config = dict(
    n_layer=16,
    d_model=128,
    n_head=2,
    n_kv_head=1,
    head_dim=64,
    d_mlp=320,
    vocab_size=820,
    activation='reglu',
    norm='layernorm',
    norm_place='pre',
    norm_eps=1e-06,
    positions='rope',
    rope_base=4380.0,
    rope_fraction=0.25,
    qk_norm=False,
    attn_scale=0.125,
    bias='none',
    tie_embeddings=True,
    parallel_block=True,
    init='uniform',
    init_std_qkv=0.0322,
    init_std_o=0.0322,
    init_std_up=0.0322,
    init_std_down=0.0,
    optimizer='adamw',
    lr=0.00189,
    beta1=0.95,
    beta2=0.95,
    weight_decay=0.12,
    lr_head=0.00885,
    grad_clip=1.0,
    warmup_steps=442,
    schedule='cos',
    final_lr_fraction=0.03,
    batch_tokens=16384,
    seq_len=256,
    doc_mask=False,
    train_tokens=122200000,
    steps=7459,
    dataset='wikipedia_en',
)
Each number is 50 + 10 x the weight over its row's rms, rounded and kept within 0 to 99. Layers, rows and columns count from 0. The size before them is the row's rms in percent of the matrix's.

# v: layer 4 attention value, 64x128, rms 0.0601, rows 31-48, columns 0-127
# o: layer 4 attention output (transposed), 128x128, rms 0.0656, rows 31-48,95-112, columns 0-127
v31 089:49 50 34 38 42 50 43 66 57 55 46 45 51 48 35 45 51 51 47 57 57 70 78 51 44 42 49 52 55 79 41 41 32 45 41 56 68 54 71 37 42 45 49 48 62 63 45 40 54 30 51 58 52 62 56 48 46 49 52 45 52 60 32 58 30 34 50 63 47 68 42 46 45 64 51 49 39 50 56 60 65 54 46 61 50 48 36 54 44 49 42 39 43 52 47 63 47 35 48 68 45 50 61 30 58 51 73 52 52 47 45 49 68 53 46 67 40 63 49 40 50 68 44 56 43 53 56 38
o31 102:75 45 59 39 47 46 45 38 54 78 40 33 50 55 62 49 37 55 55 51 64 40 53 40 50 52 49 49 57 53 40 58 37 51 63 51 27 28 53 35 43 58 46 56 56 39 62 47 37 52 40 42 46 54 61 41 46 53 42 32 44 42 51 45 44 52 27 48 61 60 49 61 60 62 45 39 34 53 35 49 41 46 67 42 60 55 60 45 64 49 52 67 59 48 33 40 45 53 56 46 54 45 49 58 58 60 47 54 55 43 61 58 43 43 54 74 48 65 72 43 42 47 61 66 49 51 67 63
o95 081:49 40 41 57 42 48 35 40 56 56 41 39 34 22 60 42 48 65 53 45 52 41 61 50 47 53 37 59 82 51 70 40 51 57 59 59 42 59 57 51 55 37 44 44 44 51 57 56 52 42 62 49 70 33 58 58 40 41 29 72 64 50 39 38 60 45 46 43 56 60 44 56 50 37 47 34 52 69 57 51 55 51 48 49 40 62 54 54 48 61 45 54 46 47 59 38 56 43 65 52 68 63 49 66 48 40 58 44 29 50 61 47 47 59 30 45 53 49 40 53 55 60 45 71 52 57 42 51
v32 088:52 51 43 51 69 51 44 29 76 53 73 37 46 60 38 22 48 52 62 51 53 36 52 51 54 60 67 54 47 57 79 69 45 51 60 59 53 48 55 46 53 48 46 62 59 48 59 46 53 36 39 53 41 56 43 64 56 39 39 41 47 49 32 51 23 39 53 44 55 69 31 60 47 54 43 55 36 69 43 33 52 40 51 44 49 56 57 57 45 47 58 53 56 44 59 56 40 50 40 49 49 59 54 41 37 73 58 47 50 43 60 46 53 44 37 52 43 46 41 42 57 41 44 55 46 54 57 58
o32 096:68 49 41 40 33 28 48 59 56 43 51 53 48 56 42 42 31 51 52 56 77 25 56 43 48 67 27 27 49 52 61 42 51 70 47 55 44 39 60 49 51 64 45 68 56 35 65 39 43 49 54 40 54 69 32 44 39 63 59 49 59 36 78 44 49 52 47 51 49 58 54 53 52 50 56 54 52 44 47 37 44 53 60 53 47 58 69 48 54 50 68 55 58 56 55 31 34 39 47 52 48 39 58 48 43 39 50 48 54 65 49 52 47 36 51 60 53 45 59 43 51 55 59 55 37 46 47 47
o96 088:46 51 43 67 42 67 44 46 66 43 59 61 39 37 38 46 51 43 49 54 52 60 73 52 54 39 41 47 35 36 63 41 55 42 54 48 63 55 37 37 52 40 63 48 47 52 55 51 63 52 52 59 53 31 61 52 29 51 48 60 68 53 35 60 49 46 56 57 71 53 49 29 34 49 52 41 55 58 52 38 44 52 61 48 53 59 52 50 35 49 49 30 54 55 71 47 40 39 62 61 52 49 40 17 49 50 60 37 33 59 60 45 54 62 51 37 54 46 48 62 38 45 65 45 48 37 57 45
v33 100:73 61 54 30 43 37 44 68 40 49 63 51 41 62 35 50 35 46 44 61 54 43 40 50 49 58 70 55 59 63 55 45 48 52 67 44 55 52 75 54 52 63 54 41 42 35 49 53 52 48 49 64 55 51 34 68 50 39 52 52 56 60 46 51 61 58 49 65 61 49 57 40 31 45 53 60 33 48 34 63 34 47 47 50 49 64 52 41 53 47 60 50 26 40 57 53 65 43 58 46 54 63 33 40 35 34 37 60 55 42 41 46 59 64 49 57 52 57 54 34 38 50 33 50 42 60 58 52
o33 110:50 45 47 30 51 34 32 69 46 43 49 27 57 50 39 50 70 68 71 57 48 41 61 40 35 45 47 45 56 43 42 37 60 55 51 69 26 59 57 32 51 45 37 55 61 42 32 58 50 55 57 52 35 40 53 49 58 49 55 34 48 56 51 35 50 48 45 40 57 48 51 44 45 68 41 52 59 40 55 48 81 60 58 60 55 57 41 39 54 43 57 56 54 47 51 45 56 72 50 59 58 46 64 39 50 54 42 43 47 52 41 55 55 41 34 59 55 41 67 42 51 50 44 49 58 57 67 46
o97 091:56 35 54 32 30 53 49 35 46 55 66 48 57 57 28 68 38 64 71 64 38 57 47 44 48 21 28 63 48 47 56 46 38 54 60 45 50 37 42 53 44 46 33 52 56 57 50 49 44 41 55 42 49 52 49 43 60 52 41 52 59 63 43 38 64 57 56 44 47 56 58 38 53 40 70 41 48 44 56 33 52 56 44 59 43 51 33 51 42 61 37 44 66 42 45 56 46 52 39 43 53 55 59 50 50 50 44 48 51 64 67 56 49 55 67 47 57 40 33 82 57 54 51 53 54 54 63 45
v34 107:47 52 62 71 56 60 62 63 37 67 45 43 53 47 57 35 61 58 47 42 49 61 41 53 54 57 42 57 73 58 49 50 43 64 50 47 53 40 69 61 44 69 40 65 41 43 59 51 49 48 42 45 56 47 45 43 42 49 52 39 60 35 54 59 51 56 57 39 55 57 73 42 58 65 40 46 44 48 63 46 40 43 58 64 57 59 52 54 53 45 62 47 52 29 56 46 51 45 64 51 44 45 57 42 45 49 65 30 36 54 48 49 51 35 52 65 46 29 55 20 84 46 43 49 50 47 45 49
o34 114:56 54 73 48 43 55 75 46 60 44 52 58 51 56 45 35 54 56 42 32 58 55 55 63 71 38 38 38 29 52 37 46 50 62 61 52 72 52 52 47 65 50 42 67 46 67 51 33 46 54 53 41 53 36 47 46 57 48 46 53 53 68 42 57 46 56 40 44 52 61 56 47 48 35 73 45 31 48 46 39 59 45 55 64 56 63 52 71 39 59 26 57 51 62 44 38 51 45 52 33 54 47 47 51 54 52 46 35 53 49 40 40 56 69 36 51 63 54 46 62 55 60 44 50 63 56 43 44
o98 090:58 50 58 63 58 49 46 53 09 37 55 49 49 46 56 59 43 73 55 47 57 49 58 45 52 56 58 40 50 46 59 53 41 34 48 47 68 38 52 60 37 36 40 52 44 59 53 62 65 65 59 52 60 61 35 48 40 61 47 53 64 63 54 49 52 58 53 42 46 43 56 60 53 49 47 52 55 49 41 57 30 48 33 53 43 51 31 64 45 73 41 54 45 68 49 51 45 48 50 52 60 40 57 30 72 64 30 46 46 50 50 64 32 51 40 46 63 56 47 40 64 60 51 44 47 48 58 45
v35 080:53 40 55 61 39 26 54 55 46 39 54 61 42 55 49 39 38 40 46 57 45 51 14 52 48 56 58 61 61 27 49 65 66 48 46 45 40 43 55 66 47 59 52 59 35 63 57 37 49 63 52 55 43 41 37 50 56 59 46 54 51 47 60 58 49 58 47 49 45 42 73 38 49 57 58 35 42 47 46 40 41 47 51 38 49 67 59 48 67 50 75 59 53 37 52 52 47 57 44 44 60 46 60 41 56 58 40 40 32 50 60 33 40 40 56 43 75 57 45 56 62 41 50 42 64 42 56 55
o35 084:48 54 45 39 43 46 64 62 58 28 33 62 47 52 45 47 60 46 38 42 45 57 61 58 45 53 42 52 41 53 58 53 52 59 46 52 69 71 35 63 59 39 39 54 60 76 49 41 51 66 50 61 56 29 40 54 77 42 40 50 53 56 31 57 55 48 71 37 35 53 52 39 44 27 52 35 55 51 63 46 66 52 45 58 65 55 56 62 38 51 48 45 44 54 46 51 45 57 58 53 42 57 40 44 48 33 51 40 55 44 39 50 57 53 48 46 55 45 52 70 42 63 35 37 56 64 37 53
o99 092:53 62 55 58 64 58 49 63 18 33 54 62 54 67 39 67 58 60 50 66 38 50 50 58 43 50 62 53 37 56 51 55 44 53 45 54 51 40 21 44 49 51 38 41 56 58 42 49 56 48 44 55 39 69 37 39 63 55 62 46 52 67 78 67 49 45 53 46 43 38 49 70 56 67 49 58 50 37 43 42 23 46 60 58 46 62 43 46 40 60 52 44 52 55 48 46 48 55 31 55 45 48 47 41 57 54 43 50 51 50 37 58 48 52 54 44 33 52 41 67 58 42 43 40 47 37 53 44
v36 094:23 52 48 44 44 35 60 41 48 51 42 43 35 43 49 66 75 43 57 66 48 72 34 30 39 49 44 49 39 69 39 40 58 38 62 61 51 39 59 64 64 48 52 56 59 61 46 47 62 49 45 57 50 49 40 49 40 46 44 62 55 65 42 50 40 40 46 39 40 49 56 26 41 57 48 49 59 55 51 56 58 76 52 56 61 45 46 41 56 51 46 64 40 58 53 72 50 39 56 52 51 54 46 45 54 47 60 46 52 42 46 29 58 48 37 40 50 62 62 47 24 42 48 56 42 53 55 59
o36 112:64 35 67 33 49 51 37 45 49 46 35 49 48 41 55 49 45 34 31 53 54 59 60 58 39 60 60 40 65 51 42 39 37 46 57 53 40 51 49 52 52 48 50 49 35 48 50 40 49 49 57 48 35 53 64 65 74 40 47 42 59 34 43 66 49 50 58 35 64 34 49 56 55 54 44 29 37 65 47 43 50 30 61 41 63 67 57 47 44 41 41 51 48 49 46 56 53 58 69 56 71 34 48 33 66 51 52 47 40 33 52 46 57 63 46 58 42 67 59 48 45 53 51 58 58 69 52 39
o100 086:46 53 58 41 51 56 65 42 23 42 42 62 59 61 58 55 43 59 53 55 52 32 39 65 49 34 53 65 43 45 72 42 39 59 62 47 42 31 58 55 36 59 67 50 48 55 48 56 39 37 63 42 47 64 53 58 71 63 57 56 47 55 64 57 66 42 50 50 44 51 41 53 60 53 48 34 51 71 36 32 32 48 30 53 35 36 53 37 40 62 49 56 52 40 52 51 38 43 50 62 47 49 55 62 48 41 54 46 52 56 48 39 40 56 45 54 51 59 35 46 55 47 52 62 77 48 57 47
v37 110:45 62 62 22 45 42 46 45 58 42 55 56 45 66 52 56 58 37 46 60 69 50 45 59 29 56 56 39 40 25 58 76 60 56 48 49 60 61 57 37 58 51 49 53 48 55 53 45 61 40 52 57 46 46 41 47 45 48 52 49 63 63 61 56 56 51 33 38 42 32 53 49 52 37 48 49 37 52 30 41 39 39 47 33 66 49 63 47 44 65 52 56 33 53 31 59 55 53 30 70 61 54 26 51 63 72 41 52 47 56 45 52 50 58 49 39 48 54 53 48 37 41 48 47 49 52 54 49
o37 123:44 47 29 34 37 54 33 57 61 52 40 56 54 59 42 59 60 34 71 53 49 45 51 49 56 60 46 62 61 53 46 47 56 47 60 45 45 63 42 63 43 46 48 54 40 54 39 70 55 62 51 76 42 35 52 60 62 54 44 49 42 39 53 35 45 42 57 51 43 46 46 55 67 43 40 41 75 34 53 40 51 45 52 46 47 43 52 35 54 46 52 22 52 42 77 62 48 56 51 56 49 51 71 34 48 36 55 44 38 62 58 48 43 55 36 52 38 51 61 46 47 62 56 54 36 45 61 35
o101 082:39 56 63 56 56 66 53 55 55 56 56 49 51 45 25 50 46 33 68 49 39 50 40 64 61 53 53 57 24 44 65 31 47 41 54 58 53 50 35 46 57 47 31 52 60 48 45 32 53 52 40 47 43 47 32 37 78 55 66 45 51 54 39 57 46 50 56 32 45 44 53 55 58 49 56 57 37 52 43 49 61 41 55 60 46 41 45 46 56 50 31 55 31 35 69 55 61 56 50 59 38 55 54 43 50 37 61 38 57 49 43 55 56 62 56 54 62 36 52 50 68 56 55 61 53 68 35 38
v38 094:73 45 55 44 50 59 61 31 53 48 57 46 67 65 58 41 47 50 55 37 45 67 51 58 62 45 68 56 37 47 65 49 50 58 62 34 40 42 43 45 41 50 52 48 45 34 53 32 24 49 68 41 48 43 45 63 44 42 43 54 63 63 56 46 44 44 44 49 59 41 56 47 41 38 43 51 41 67 44 42 50 50 51 40 49 59 47 62 50 54 67 71 41 58 55 41 54 36 77 31 53 53 43 45 61 44 49 51 24 45 47 48 41 46 69 57 62 37 53 58 50 54 38 51 62 45 58 57
o38 096:56 40 46 44 42 41 43 53 48 34 51 61 50 59 53 45 59 79 35 63 31 45 47 42 37 72 28 44 59 29 54 48 40 54 42 41 53 64 58 53 73 59 49 43 51 35 57 45 44 59 66 35 41 42 26 58 41 54 57 43 55 53 46 49 57 58 49 45 50 47 76 36 51 29 57 67 51 63 61 47 57 75 30 62 55 72 49 55 38 46 54 43 43 51 50 55 50 53 59 53 43 62 49 51 53 44 52 42 56 50 45 54 55 47 52 58 60 47 43 47 55 47 48 41 57 59 37 53
o102 097:54 61 62 57 43 55 60 48 38 58 55 66 60 59 47 67 46 39 61 46 57 62 50 56 62 32 53 64 28 52 49 59 37 61 65 30 56 42 33 45 37 44 30 52 47 58 46 61 58 56 38 55 24 70 59 25 41 60 53 55 46 50 51 60 58 54 56 44 52 58 47 60 51 47 65 54 56 21 38 59 55 55 48 57 54 36 58 56 31 52 43 44 62 52 61 46 34 72 50 67 60 45 59 46 52 57 51 42 52 51 53 43 48 54 35 54 43 43 46 38 52 50 47 56 40 42 42 57
v39 103:64 60 65 66 65 41 51 38 47 44 46 80 50 60 40 49 60 33 44 66 36 47 38 41 55 47 45 47 68 47 60 64 46 26 41 35 39 40 58 68 51 49 51 40 52 28 61 41 52 55 43 46 36 47 48 57 44 65 50 32 68 46 57 42 55 36 41 43 29 51 56 60 55 55 47 56 52 57 42 52 66 35 47 59 42 49 51 45 46 54 45 55 52 49 49 58 50 52 76 43 45 42 44 59 60 57 36 67 54 54 47 48 48 56 70 55 43 55 57 50 33 39 34 54 55 46 49 52
o39 114:41 48 24 56 60 54 49 67 57 39 49 31 71 61 41 51 60 54 46 48 63 39 54 47 48 75 38 58 55 44 63 40 41 54 54 48 50 51 56 52 48 34 40 52 57 42 70 51 64 36 56 40 18 68 56 48 50 51 50 68 37 54 37 53 49 39 68 41 46 35 47 45 35 46 41 71 51 52 64 48 53 54 48 45 59 50 39 66 65 40 51 40 47 49 64 51 49 56 49 51 58 43 40 45 49 41 46 50 52 41 44 40 45 42 46 24 58 49 42 52 58 57 58 39 53 55 37 64
o103 090:51 43 60 56 62 59 40 38 44 35 38 58 54 73 55 55 32 54 53 54 42 52 43 46 64 50 51 59 40 46 45 32 45 76 44 48 48 52 54 62 56 40 46 56 46 46 47 48 63 44 46 45 40 64 50 42 58 44 42 58 49 52 54 60 47 63 58 30 33 63 45 51 46 60 58 48 46 55 44 44 57 61 57 35 48 37 41 35 30 34 50 41 75 60 36 67 51 50 49 57 42 31 62 73 37 58 65 54 60 52 45 60 60 41 45 59 58 49 60 47 32 70 30 49 51 54 54 59
v40 098:68 57 38 51 39 48 52 54 61 54 48 52 34 44 59 51 46 64 42 48 38 44 56 75 45 47 41 52 42 53 42 59 57 69 42 40 49 44 52 54 47 51 58 48 71 42 38 51 60 59 39 40 66 42 31 66 46 79 49 48 61 36 49 40 51 53 27 49 49 52 50 47 46 55 79 49 34 53 59 39 59 57 40 38 45 54 47 35 55 45 38 29 56 29 40 53 63 66 57 56 50 52 50 53 58 61 50 57 65 56 58 44 45 48 57 64 45 36 40 57 61 49 69 48 47 65 49 54
o40 107:27 68 69 55 40 43 52 48 44 44 52 50 54 54 40 47 60 47 49 50 51 52 36 42 53 38 31 42 58 41 33 55 46 62 42 39 62 66 47 46 45 29 50 44 30 74 57 45 51 43 65 75 55 48 63 61 47 56 34 48 38 59 49 44 59 62 58 34 40 64 36 35 49 43 48 61 64 43 40 52 51 52 62 54 36 47 62 56 48 47 50 59 65 52 51 51 60 52 48 54 39 50 55 70 35 59 56 42 56 58 61 52 53 67 57 28 61 50 51 47 29 59 47 57 57 63 56 49
o104 084:68 51 45 57 54 46 31 65 45 54 54 32 48 55 63 29 53 51 41 54 54 50 52 47 22 67 53 50 43 39 68 53 55 34 51 43 40 49 55 51 57 50 74 42 58 59 54 64 59 48 44 47 57 56 38 54 52 52 56 51 54 31 52 20 41 32 51 50 38 60 59 80 56 47 43 63 62 64 63 54 55 54 40 42 67 45 57 50 57 53 41 44 44 33 43 55 59 42 57 43 43 48 43 64 42 40 45 54 45 43 36 66 46 56 57 46 40 40 47 55 52 57 41 37 56 52 64 57
v41 100:57 51 49 52 52 50 49 53 41 54 33 30 58 37 51 43 62 52 39 73 65 43 39 69 39 40 63 61 45 45 48 47 48 47 50 34 43 50 67 50 40 69 52 52 57 14 61 57 66 67 55 49 31 45 46 52 63 55 43 67 66 52 48 66 42 33 38 52 57 54 44 46 44 48 47 45 27 41 43 57 61 58 52 44 41 49 56 41 53 41 49 39 35 39 48 43 59 53 50 58 55 48 45 49 34 40 53 58 52 53 57 41 54 66 41 54 69 37 40 44 51 40 41 43 38 57 42 60
o41 108:41 65 42 43 50 34 57 37 42 21 35 52 52 64 37 42 48 62 62 64 41 50 49 39 42 56 36 26 36 51 15 55 58 56 41 67 45 59 47 32 48 56 52 39 39 49 33 67 50 52 63 58 45 54 57 63 58 53 50 45 45 33 48 55 61 62 43 40 51 57 51 51 40 56 46 50 54 40 51 48 66 44 63 41 62 44 52 45 58 52 63 57 55 62 43 47 62 62 43 64 52 32 57 58 62 67 48 40 51 53 47 46 56 42 48 50 56 66 56 53 53 57 47 41 59 69 49 56
o105 096:64 45 30 46 55 53 46 62 30 33 66 38 49 50 62 55 32 69 64 59 50 48 45 46 54 44 57 53 49 58 62 33 48 39 36 47 39 41 36 57 56 45 48 54 48 60 43 65 39 52 52 36 56 59 35 59 61 45 59 64 51 46 35 28 57 56 53 48 36 57 50 44 73 39 67 57 42 67 46 35 49 45 44 58 38 33 49 56 49 58 21 47 45 44 55 49 68 55 54 62 59 53 46 51 43 45 38 52 47 52 48 57 43 49 61 36 43 41 41 56 59 66 36 59 53 57 62 56
v42 106:51 60 61 34 59 45 53 50 48 52 23 58 42 51 44 62 57 55 37 44 44 45 54 69 44 59 32 46 63 45 58 70 55 31 46 38 39 46 49 44 59 45 48 60 56 45 38 51 53 51 26 62 46 45 38 42 41 62 53 37 59 42 49 50 52 65 60 49 38 45 46 63 69 60 52 45 52 53 58 62 69 56 60 57 46 58 37 63 35 61 34 62 50 30 46 54 47 30 54 63 52 40 57 44 50 80 42 53 61 58 50 51 47 41 58 57 54 50 64 38 50 36 48 37 45 59 45 40
o42 119:43 47 36 67 52 52 54 50 54 69 47 40 62 49 30 50 38 56 56 25 42 64 34 55 64 49 42 50 59 45 58 51 51 57 64 42 61 52 54 52 46 46 49 61 38 66 55 56 70 35 40 67 32 49 58 52 57 51 34 66 36 56 43 50 60 35 61 48 46 58 35 54 56 45 59 52 54 46 44 32 37 34 38 38 47 44 50 51 58 55 30 42 69 40 62 43 54 62 62 32 57 33 51 58 38 47 58 44 56 45 48 44 43 54 44 61 47 68 60 40 55 52 47 47 65 63 40 36
o106 086:59 56 38 60 76 45 34 43 26 53 45 39 52 54 60 59 35 41 58 55 68 33 54 59 47 70 56 59 59 46 63 54 56 51 40 46 55 31 37 61 55 49 25 60 42 44 38 45 50 49 40 51 59 45 42 44 57 48 48 59 50 43 55 41 47 46 47 38 42 45 65 57 51 35 60 40 51 50 62 33 54 60 47 30 45 49 53 46 45 62 45 54 48 65 42 51 52 42 45 53 50 56 60 67 51 50 46 47 66 47 34 69 33 58 28 41 56 46 49 48 50 80 45 46 59 56 37 54
v43 087:50 31 47 61 57 48 50 50 59 51 64 50 46 66 31 50 53 37 69 60 47 48 72 55 48 53 65 40 60 66 30 66 38 55 41 45 59 54 57 29 50 39 47 32 53 56 45 35 60 56 41 55 47 45 59 46 44 67 38 48 55 60 56 54 66 31 46 46 48 73 38 36 47 74 37 44 56 57 48 45 46 38 39 56 58 59 59 50 52 44 30 48 42 61 38 52 51 48 62 59 50 54 46 57 62 48 48 52 50 42 56 56 59 54 45 46 32 47 48 66 34 54 78 49 43 52 49 49
o43 092:66 51 58 49 43 52 29 45 44 67 51 51 52 58 67 41 57 47 34 70 54 34 54 47 24 58 57 65 60 62 55 65 45 54 52 42 43 43 58 49 36 38 43 71 41 37 62 39 55 55 48 38 58 59 65 46 39 44 44 42 44 38 68 40 25 48 65 58 46 52 66 66 38 43 38 62 42 68 51 50 52 46 51 46 53 56 46 48 65 43 49 41 49 46 52 43 45 56 43 69 59 58 52 52 50 39 61 54 52 49 54 55 35 55 47 24 53 49 50 46 46 55 62 56 44 43 71 57
o107 090:54 49 39 41 49 65 48 51 59 41 52 44 32 41 56 33 67 69 49 47 66 53 57 39 48 53 46 49 50 51 57 38 48 59 68 60 57 66 60 54 64 47 61 43 45 53 50 55 61 42 50 50 57 48 40 52 35 42 29 69 56 41 38 43 45 55 56 39 41 56 39 41 46 56 53 43 38 75 35 66 62 48 37 40 56 37 60 63 40 52 51 50 53 36 58 50 56 54 61 40 55 55 41 67 42 46 59 41 29 60 67 53 44 56 45 47 40 46 60 46 39 55 47 55 42 85 64 56
v44 090:72 26 38 40 45 49 59 53 64 58 46 40 43 20 39 68 52 47 29 49 49 67 47 59 50 58 49 61 44 60 47 55 52 47 56 39 26 57 51 51 41 40 45 71 59 45 36 43 34 53 50 59 57 53 37 51 52 22 57 49 54 46 38 46 33 52 52 47 66 53 59 47 65 54 46 58 50 53 42 42 47 61 67 36 59 70 43 60 58 47 44 41 42 56 48 50 50 50 44 41 49 64 50 50 43 50 29 65 56 46 52 50 38 55 54 60 51 33 55 57 44 42 46 70 53 61 49 55
o44 105:50 61 60 48 41 35 55 47 43 36 50 53 42 52 53 41 33 67 44 42 11 54 39 27 44 45 45 45 56 48 60 43 57 61 57 50 56 52 50 53 63 48 53 42 51 53 45 47 51 35 63 58 46 35 33 58 68 44 41 46 46 64 54 37 66 47 56 49 51 48 60 31 48 56 61 66 45 52 37 44 59 41 56 60 51 50 47 45 35 41 52 48 56 52 40 52 61 53 66 38 69 46 47 59 49 65 48 39 51 43 44 60 56 57 48 79 52 54 61 46 33 48 26 54 58 69 57 47
o108 089:54 53 47 57 59 45 44 56 44 73 64 55 46 52 38 64 41 50 52 41 51 59 52 53 58 40 36 58 40 43 62 40 42 46 66 50 41 36 34 35 49 44 54 62 51 52 49 53 54 55 55 46 47 32 53 36 55 72 47 59 36 55 47 47 51 19 58 62 58 57 70 56 65 45 65 54 62 35 42 32 37 45 44 62 59 48 47 54 38 60 50 59 57 41 49 44 41 47 61 64 45 46 45 57 53 44 40 50 49 35 38 44 39 53 31 33 23 45 59 55 40 48 69 52 60 35 60 55
v45 097:72 35 33 48 40 66 45 60 40 49 38 48 53 37 61 57 52 52 45 43 58 55 48 40 49 47 48 49 43 57 42 76 50 56 39 52 55 44 36 43 59 63 47 51 51 45 42 56 47 59 62 52 56 56 63 54 39 34 53 36 63 45 51 73 61 59 55 43 65 47 64 57 67 51 58 41 52 33 44 56 25 35 57 59 60 54 40 45 41 53 46 33 57 43 46 57 64 56 42 36 55 49 48 51 21 58 57 55 48 49 42 48 57 38 55 39 36 34 42 37 54 49 34 67 51 72 50 55
o45 107:42 56 68 49 47 44 74 52 44 47 54 50 47 67 46 62 49 42 67 33 61 61 58 37 71 30 47 68 55 51 48 38 57 55 68 44 57 39 46 42 60 40 46 45 46 54 47 55 48 50 58 73 58 39 43 50 46 34 39 44 24 56 65 39 44 50 45 49 37 60 42 57 52 55 61 71 35 42 48 55 43 47 52 58 47 32 43 54 52 44 48 51 51 32 54 48 45 57 33 29 53 47 52 64 49 61 44 64 37 52 43 43 48 64 26 66 59 39 52 58 53 43 44 50 45 43 49 48
o109 087:45 46 42 45 48 42 44 50 52 67 62 57 61 40 35 40 68 56 52 40 67 60 56 30 40 63 28 42 50 50 57 51 49 37 59 43 40 58 63 39 58 51 53 52 50 48 66 70 60 55 45 59 52 50 46 49 44 42 57 43 47 43 51 47 42 39 31 52 67 42 68 41 58 46 37 29 52 46 59 59 54 34 36 69 63 48 47 56 58 60 37 56 36 51 47 42 38 54 59 37 51 65 51 39 73 55 35 43 52 39 30 47 51 56 45 46 51 47 46 39 51 44 70 43 39 60 47 71
v46 101:40 44 57 40 34 55 58 48 55 53 58 54 48 39 59 54 61 55 49 44 43 75 59 65 56 50 45 49 56 42 34 62 50 47 38 43 44 55 48 71 55 48 50 77 54 55 43 42 52 40 52 51 50 41 36 42 59 45 47 65 36 51 42 55 48 58 39 53 53 43 67 28 45 42 48 39 46 24 68 40 43 58 60 55 50 49 46 54 39 32 41 68 28 60 44 49 52 50 50 45 55 61 35 49 47 65 80 32 53 60 47 67 44 38 51 49 65 50 62 62 54 46 56 63 52 59 57 40
o46 112:52 53 71 47 42 49 58 41 57 55 49 66 43 38 59 49 48 57 35 41 29 63 37 55 40 44 42 59 62 52 44 57 43 58 42 57 65 65 30 61 57 44 51 50 45 82 45 47 43 53 56 48 52 31 58 37 66 44 44 41 45 57 27 57 62 64 57 47 55 35 49 45 53 43 61 37 46 38 42 37 47 48 59 34 53 60 57 49 39 55 40 38 42 57 42 58 46 55 59 46 44 44 38 48 52 46 66 46 43 39 69 58 55 76 63 55 50 63 59 35 50 49 42 47 47 65 50 32
o110 090:41 50 48 57 54 66 56 58 30 66 64 66 58 42 21 50 51 54 47 42 44 45 48 39 35 45 45 57 42 51 69 44 52 57 67 56 49 38 43 48 48 50 58 45 56 50 43 62 47 41 60 54 49 42 44 42 64 77 58 31 48 58 57 45 47 46 58 51 48 44 57 70 51 53 56 63 67 58 50 55 46 45 39 55 50 56 44 51 43 57 26 64 43 31 45 44 49 59 43 61 48 42 53 50 50 46 49 43 60 43 40 62 34 61 38 48 54 40 44 32 83 46 56 57 52 27 39 58
v47 085:55 59 58 56 41 58 46 62 48 56 40 53 66 46 19 39 64 43 27 38 53 35 38 50 48 54 34 53 40 52 46 56 41 51 60 40 62 44 62 57 54 62 48 56 34 49 53 48 48 50 44 48 57 49 56 48 48 62 71 47 55 33 47 28 82 53 37 33 55 42 43 46 48 55 66 53 68 66 47 51 49 52 56 47 29 58 47 39 33 52 52 53 44 39 54 42 52 56 68 57 37 54 65 54 40 55 38 46 50 63 49 61 50 41 60 60 53 55 49 59 67 57 53 36 60 40 46 59
o47 090:24 44 44 58 58 56 60 46 52 51 54 57 50 56 42 37 71 61 41 40 43 66 58 63 71 34 43 43 28 45 52 52 46 59 37 47 52 68 51 55 66 56 44 43 57 61 55 43 53 38 54 58 43 34 61 44 49 48 31 46 48 55 26 41 43 47 50 43 49 53 54 54 31 47 61 72 35 46 30 56 57 42 42 61 56 54 51 52 48 55 25 69 58 54 67 46 64 62 57 45 64 47 49 43 46 44 46 44 31 60 37 39 52 50 47 55 51 50 50 58 45 58 39 60 55 64 41 49
o111 091:58 50 59 61 44 30 31 56 24 42 48 49 42 47 51 69 38 58 54 59 54 45 53 64 49 60 66 50 63 47 44 40 49 37 59 49 37 51 62 63 57 41 52 52 55 55 50 54 67 66 29 55 52 57 42 46 34 51 43 49 53 48 52 47 46 74 53 43 56 50 50 53 39 66 49 42 40 39 48 63 51 59 43 31 52 45 41 44 70 40 54 50 31 41 49 56 47 45 44 47 37 43 57 40 51 73 55 53 55 31 38 37 47 54 71 49 48 45 70 67 62 46 56 39 50 49 51 30
v48 101:67 34 34 59 55 50 53 32 51 37 37 42 49 38 42 39 47 46 20 49 33 54 53 58 56 37 67 48 50 58 57 51 47 44 35 50 31 51 46 57 49 45 51 59 61 65 32 56 55 44 69 62 30 55 51 44 54 40 66 41 35 39 59 45 43 47 42 39 65 62 66 67 55 43 61 53 45 56 58 55 50 43 65 55 32 58 40 60 49 50 54 26 65 53 62 40 42 45 48 47 56 41 51 64 34 62 54 60 44 42 52 64 51 50 49 56 50 38 64 53 49 45 50 68 57 53 51 46
o48 119:42 55 51 61 46 43 71 60 53 47 51 49 48 49 61 30 40 40 47 29 27 57 39 43 54 42 44 63 44 51 53 49 35 56 62 63 59 36 41 49 71 43 56 41 59 53 52 38 49 46 58 39 62 53 43 55 67 55 43 60 50 49 34 49 54 45 39 59 56 58 47 30 46 53 50 66 26 41 57 38 52 56 42 46 45 38 45 47 55 49 66 61 58 37 61 55 46 57 61 25 45 58 35 72 35 56 42 55 66 47 56 49 63 47 56 67 57 53 61 56 51 47 41 55 47 66 38 66
o112 082:68 62 25 47 69 46 60 69 52 52 42 62 45 62 49 54 38 48 59 46 36 54 51 52 53 47 59 60 42 42 49 60 46 45 53 56 46 42 45 46 54 58 43 37 40 54 48 54 55 53 41 57 62 33 58 49 73 60 60 42 51 58 42 49 47 23 50 68 71 50 63 55 45 49 52 59 50 38 55 23 49 50 61 60 50 48 63 54 60 55 52 63 58 44 39 49 34 41 56 63 42 44 50 70 57 44 54 43 61 34 28 42 49 44 36 27 35 50 58 40 44 44 41 57 53 37 49 56